{"d_model": 320, "bias": "all", "init_std_down": 0.0236, "lr": 0.0104, "final_lr_fraction": 0.0, "steps": 9040}
Each number is 128 + 32 x the weight over its row's rms, rounded and kept within 0 to 255. Layers, rows and columns count from 0. The size above them is the row's rms in percent of the matrix's.

# layer 3 MLP down (transposed), 1280x320, rms 0.081, rows 740-749, columns 0-159
size [ 97  97  90  96  94 107 103  93 100  96]
[[193 155 120 118 125 113 126 109  91 152 116 127 143 116 118 137 131 228 124 163 201 146 123 135 178 100 150 168  85 104 126 139 115 111  86 128  97 120 101 125 142 191 129 148  73 124 126  58  51 111 160  86 168 159 147 165  98 154  94 154 145 145 120 167 107  78 163 119  95 164 146 153  75 125 178 204 124 157 141 193 132 166 151 195 117 154 172 128 134 146 158 141 149 119 108 154 140 149 113  66 120  83 177 143 238 109 156 155 133 168 175  63 119 167 131 115 136 120 157  74  93 123  91 137 106 113 126  96 171 132 149 130 128 116 120 124 121  65  98 163 112 137  81 154  99 210  96 131 142 121 106 135 192 136 133 115  74 116 140 131]
 [129  73 144 159 132 119 154  87 175 111 143  98 120  79  86 109 118 105  43 136 157 183 158 166 126  41 121 105 117 107 141 142 168 146  94 155  71 148 152 129 110 101 149 158  91 185 126 118 115 140  78 145 100 144 176  81 136 146  32 120  85 166 124  91  87 123  84 160 107 120 128 148  89 134  88 159 150 128 100 129 121 143 148 197 132 103 141 137 131 110 168 153  86  83  97 157 130  85  88 102  99 157 154 102 136 133 100 134 178 172 136 110  98  94 107  72 149 138 197  87 169 128 240  87 156 143 114 101 144 120 144 108  77 168 152 103  75  90 149  98 164 102 105 130 169 102 120 140  98  73 108 135 137  59 121  85 135  84 175 158]
 [154  71 153 129 118 189 156 103 148  96 127  84 144 129 137 158 178 154 155 108 111 131 109 146 122  77 100  83 132 105  65 123 115  67 141 174 113  81 100 183 118 112  74  76  97 137 109 158 105  91 131 115 127 159 151  92 129 121 157  76  91  84 126 142 162 188  53 153 144 130 195 191 167  71  48 106 152 110 103 154 137  94 134  98 169  72 186 120 161 169 113 153 141 122 135 148 131  93 135 172 145 136 144 117 105 162 180 105 144 114 150 151 212 128 184  88 142 123 120 109 200 193 119 106 144 139 112 175 138 167 134  89 130 148 136  98 132  94  68 127 123 108 155 155  67 113 128 166  71  60 103 134 107 133  88 129 146 155 102 134]
 [ 97  91  88  56 167 106 140  94  71 149 158 135 177 161 128 107 158 118 125 135 149  85 122  60 132  89 109  96 154 139 142 171 155  84 172 106 159 141  98 156  97 112 146 125 158 177 148  97 122 153  93 104 134 143 104 109 113  90 109 153 115 195 149  87  99 172 131 132  34 114 128 163 147 146 138  90 160 124 109 154 123 123 130  96 154 161 137 118 155 161 173 102 163 163  71 140 158 155 174  88 136 135 125 123 132 217 137  95 130 215 150 113 111 109 156 137 133  93  66  58 140 177 125 125 108  74 202 118 149 135 123 163 129 130 153  99  91 112 101 119 160 134 124  56  97 117 126  91  75  95  82  90 158 153 142 135 126 115 103 139]
 [155 149 140 142 130 159 180 127 141 121 103 150 203 101 162 109 142  74 146 104  94 161 130 140 152 144 111 115 167  82 175 135  64 130  33 169  85 186 139 122 132 115 141  99 137 170 128 134 164 143 108 105 114  80 157  84  62  74 136 112 179 139 167  99 190 143 115  70 200 139 128 105  72  97 161 134 120 198 160 126 157  85  98 118 156  23 112 137  87 148 106 188 169 104 136  86 118 115 133 128 150 134  97 117 131 139 146  77 128  76 175 114  89 111  80 141  93 109 162 167 132 156 170 128 138 124 185 107 138 105 124 126  93 161 122 124 167 127 155  87 110 141 164 156 112 136 158 105 168 108 140 104 120 103 128 116 121 147 154 104]
 [ 73  65 123 126 142 108  93  86 117 155 143 132 206 117 131 135 126 112 146 114 127  69  81 143 124 150 120 159 113 128 111 137 106 161 130 112 106 150 138 125  94  66 159 124 129 131  96 175  74 152  87  97  35 101 146 163  61 149  91 138 101 179  81 155 172  55 143 152 148 100  69 186 127 134 166 139  81  53 123 110  87  99 145 152 128 154  62  94 145 110 162 158 139 140 120 143 166 153  99 132  73 151  93  81 155 135 182 124 134 141  95  94 162 172 125 154  99  73 105 177 105 116 125 114 113 106 146 108 168 133  91 138 141  80 156 182 144 126 157 196 134 137 133 140 179 130 146 118 150  76  98  99 176  75  93 139 144 141 109 106]
 [133 145 120 142  73 194 150 128 124 192 130  91 165 125 128 140 125 114  77 104 109  61 153  94 185 137 167 122 111 157 139 157 151  82  66 156 122 116 115 156 137 103 162 165 126 119 110 147  72 162 125 152 103 117 135 140 106 160 124 132 156 141 165 133 119 133 108 132  79 119 138 132 149 221 181 106 196 175 120  97 140 169 168 128 182 123  88 124 136  88 139 118 120 185 157  96 137  77 152  75 113 116  48  92 114  93 120 124 147  79 102  98 124 126 113  87 120 134 108 199 125 150 125 111 121 101 175 101 173 118 126 106 126 113 159 142 163 100 122 150 183  62 140 152 151 119 127  94 143  86 187 131 128 167 120 104 133 104 140 121]
 [120 104 137 193 147 142  82  93 137 143 123 178 135  87 165  76 121 107 128 137 148 143 170 112  84 110 124 117 146 158 101 125 110 132 122 168 160  75  77 143 104  86 137 110 147  83 120 130 138 153 142 143 114 167 111 132 113  95 148 102 107 111 129 100 127 134 118  61 134 150 107  97  94 151 141 122 136  77 160  86 126 170 105 132 173 156 127  94 136 150 151 206 154  87 156 137 127 127 153 100 176 126 128 143 105 119 151 168 139  99 163 105 169 116 166 102  96  63 132 117 155 120 139 138 123 195 144 130 142  34 139 128 185 147 112 146 184  49 119 102 185  86 167  89 164 114 155 130 106 129 100  96 120 154 157 163 126 212 124 117]
 [132 146 150  62 104 169 146  84  97 154 151 205 168 153 117 150 107 124 185 196 171  81 150 140 146  66 139 173 126 137 109 131  92 178 106 108  78 124 177 140 137 101  89  78 144 142 177 115 123 126 144 156 139  98  99 129 142 149 129 135  99 166 132 187 120 106 154 209 149 100  75  73 139  91 120 123 115 168 140 141  83  94 186 160 120 143  92 111 123 145  37 126 116 110  88 131 131 164 100 108 131 110 152 122 125 177 112  86 144 157 132 164 191  89  75 144 124 141  65 157 151  96 126 132  73 140 116 132 111 153 156  93 120 112  70 168 131  83  86 105 130 173 121  95 104 170 156 138 109 119 188 135  94 164 142  91  50 155  89 103]
 [115 108 166 124 163  87 126 123 145  85 138 159 155  60 159 101 134  90 184 122 138 126 167 107 149 111 109 136 151 190 155 155  81 101 139 116  90  60 102  70 180 109 114 123 202 132 111 102 134 153 171 131 105 118 108 160 159 143  79 178 120 132 102 134 103 205 146 160 113 126 123 107  62 169 132 134 122 110 153 137 121 165  80 153  91  85 138 155 137 159 171 133 137 127  27  91 209 161 130 116  86  93 161 147  54 135 143 212 110 171 134 114 146 157  62 186 173  99 124 133  97 140 107  96 122  95 186 117 145 116 112  52 174 106 214 140 130 119 115 158 116 141 151 155  47  82 145 132 141 152 136 147 155 126  97  72 101 129 144 137]]
# layer 3 MLP up, 1280x320, rms 0.173, rows 741-750, columns 0-159
size [100  88  93  90 110  99  96 104 103  99]
[[150 129 103 171 110 116  81 146 183 140 154  92  89 103 140 134 120 171 202 147 138 103  95 129 173 143 106 118  62 118 157  91 161 160 136 189 165  79 124  99  97 124 175 129  80 140 161 166 107 121 132 118 115 105 219  70 183 165 148 121 145 100 118 155  91 126 140 170 175 139 125  71 176 120 108 130 136  87  89  79 103 113 107 186 100 129  73 136  75  98  97 102 110 153 118 174 133 151 127 115  78 125  90 125 172 117 116  78 121 187 119 208  49 167 164 104 121 138 144  99 114 172 171 124 135 174 168 157 184  97 147 162 156 194 130 136 132 184 162 114 139 119 166 117 103  92 187  80 149 101 131 141 144  87  60 119 122 125 161 115]
 [114 151 189 167 133 147 130  93 138 117 105  93 133 113 117 157 170  79 150 156 129 114 120 137 135 167 158 119 158 132 133 160  64 102 153 185 129  92 122 123  85 100 103 123  85 111  88 142 130 103 174 108 123 119 151  76  93 140  95  98  59  69 107  91 151 129  51 144 164 121 180 148 176  61 110  69 165 109  81 195  39 142 204 167 141 100 119 108  92 110 117 159 117 140 101 108 212 147 163 138  97 118 168 159 157 130 149 193 144 143 158 151 204 138 148 126 118 147 110 179 139 157 184 144 131 161 149  58 111  94 143 140 126 157  81 112 122 132 188 100 147 180 107 136  92 126 124 105  97  96 137 186 119  92 159 135 147 123 208 190]
 [131 112 129  91 135 190 138  73  73 148 152 157 152  86 122 166 100 133 187 167 133 141 125 122 139 182 181 110 128 143  64 112 147 130 111 157 131  99 167  51 169 103 128 120 178 127 119  97 114 134 155 180 155 110 155 168  69 163 161 107  66 117 171 128 210 173 212 128 170 130 100  57 149 112  80 133 156 162 145 107 117 158 131  99 130 106 147  67 107  98 143 127 107 143 153 115 102  89 126 136 142 129 136 135  86 100 161 112 158 102 182 142 138 177 111 168 121 187 116 112 129 169  94 229 173 103  91 127 104  96 171 166 150  78 123 127 100  87 181 134 132 168 117 129 154 118  95 118 144 124 220 104 128 135 171 144 157 136 118  86]
 [143 109  93 180 125 161  89 114 147 104  80 128  88 156 157  94 128 125 163 154  82 128 133 140 142 137 132 103  90 186 134 157 117 113 121 128 134  87 158  88 188 129 109 153 196 133 115 164 124 126 130 194 123 177 174 133 154  88 162 125 183 133 139 107 195 176 196  98 181 108  77  91  69 129 172 116 160 153  80  96 141  84  95 123  98  97 156 126 154 121 112 164 145 137 109 105  94 147 132 160 118 134 114 183  97 125 119 162  85 145 140 201  82 159 171 127 142 198 125 153 108 107 151  99 148 148 117 128 106 103  51 109 150 101  97 155 114 155  91 161 157 107 155 161  88 121 143 138 113  91 135 105 184 131  87 111 112 134 120  47]
 [ 97 129 122 140 139 145 126 144 167  99 130  97 138 158 125 131 147 128  84 113 125 154 147 120 192  49 191 170 126  97 172 115 134 190 146 123 146  84 132 124 112  72  83  50 163 186 144  60 119  75 103 158 118 142 164 151  96 145  59 110  88 136 162 112 200  73 108  69  73 147 118 184 138 120  98 109 148 184  79 139 116 106 120 123 158 135  74 184 157 106 157 150 112 102 171 121 130 102 177 226 129 154 138 101 155 156 132 117 137  93  95 104  95 137  65  92 114 154 144 149 127  93 126 119 151  81 137 135 118  76 157 108 113 104 168 146 121 178 102  86 190 173 160 139 177 134 103 165 140 122 129  93 169 120 127 148 111  72 129 151]
 [ 44 156 126 148 117 104 117 142 144 170  91 155 143 141 193 153 144 181 115  77 151 126 155 158 152 120 157  87 152 158 139 180 117 186 150 181 143  98 193 149 116 166 202 167  94 107 136 171 144 112 115 138  87 117 136 114 129 127 119 137 173 110 182 113 146 130  99 137 121 137 130 146 137 135  76  74 146  97 139 186 148 135 120 154  86 148 100 110 102 119  78  48 174 155 106 102 168 128 124  92 126  75 136 152  87 113 116 114 181  69 156  76 132 111 165  90 164 105  85 158 182 131 116 119  70 126 161 105 108 148 124 100 111 115 156 128 163 121 135  93  99 153 127  91 136 148 134 132  91  79 183 100 131 159  93 133  93  93 124  95]
 [144  82 100 141 118 114 156 128  60 141 152 125 101 147 165 176 121 161 163  91 154  76 139 129 126 162 118 129 161 131 133 101 123 151 210 197 150 131  59  62 158 129 171 137  76 156 131  85 133 111 146  49 104 127 104 168 153  59 121 105 102 119 106 183 147 143 129 122 112  90 110 156 162 100 136  66 120  88 124 130 175 118 114 116 114 125 137  76 115  96 128 151  87 133 147  72 121  99 139 104  75 119 152 148  97  66 133 128 109 110 110 154 135 110 105 160  76  90 131  68  92  79 170 159 109 130 156 112 112 138 107 138  94 179  85 111 139  90 157 172 109 188 112  76 141 150 171 115  97 118 160 121 131 110 121 115 116 170 147  83]
 [105 129 178 144 118 146 125 158 163  37 102 139 168 142 168 134 159 157 147 186 112 155 133 105 154 111 170 159 220 148 155 105 148 149 127 146 148 139 198 100 150 146 126 165 147 130 132 114 131 123  63  93  54 112  99 105  92 133  90 105 152  70 174 155 131 135 134 131 165  88  67 120  80 120 129 112 164 186 109 102 123  86 122 139 145 159 118  63 147  81  73 151 179 108 120  76  51 105 155 124 109 187 129 134 164 143 125  91 159  91 114 154 127 138  92 194  99 159 115 126  96 118  97 122 130 127 118 153 144  97 131 222 157 129 144 142 143 134  63 120  86 159 119 151 147 127 167 118 128 137 185 159 132  76 187 107  86 139 147 119]
 [ 47 126 128 106 163  87 149 168 171 100  84 134 188 101  98 150 105 104 200 141 144  79 141  54 126  76  92 128 170 126 182 136  90 154  89 130 106 105 139  89 160  76 173 173 193 121 147 163 226  80 156 126 105 109  66 131 118  99 183 114 141  75 136 142 125 124 134 130 164 154  97  99 138 195 111 147  99 135 159 120 102 112  61  76  60  71 127 162  48 143 142 193 137 219  98  95 151 127 151 141 160 158 160 118 145 132 119 179 117 139 140  75 151 139 166 110 138 158 118 129  93 154 167 136 111  66 182 120 188  83 143 113  78 154 114  88 135 145 111  88 143 115 127 156 131 171 148 133  99 128 120  65 153 110 106  63 123 148 104 106]
 [139 122  97  78 138 163 124  91 150 124 143 108 142 203 151 120 116 141  91  71  92 130 146 132 129 104 174 120 124  73 141 107 162 140 116 127 119  86  68 122 169 129 107 136 108 102 105 136 164  74 104 127 127 178 107 160 146  83 133 169 104 146 150 181 112  84  77 118 143 126 168 129 144 120  96 150  81 161  90  93 134 185 114 106 148  47 151 123 126 106 116 148  96 120  83 135 133  82 130 149 195 112 125 139 150 159 160  94 121 125 131 121  81 177 169  88 156 166  92 110 136 108 141 156 152 116 121 132 136 127 191 149 192  93 138 110 170 130 185 101 100 175 171 182 110 143 128  42 124 189 102 101 142 218 178 138 107  86 105 117]]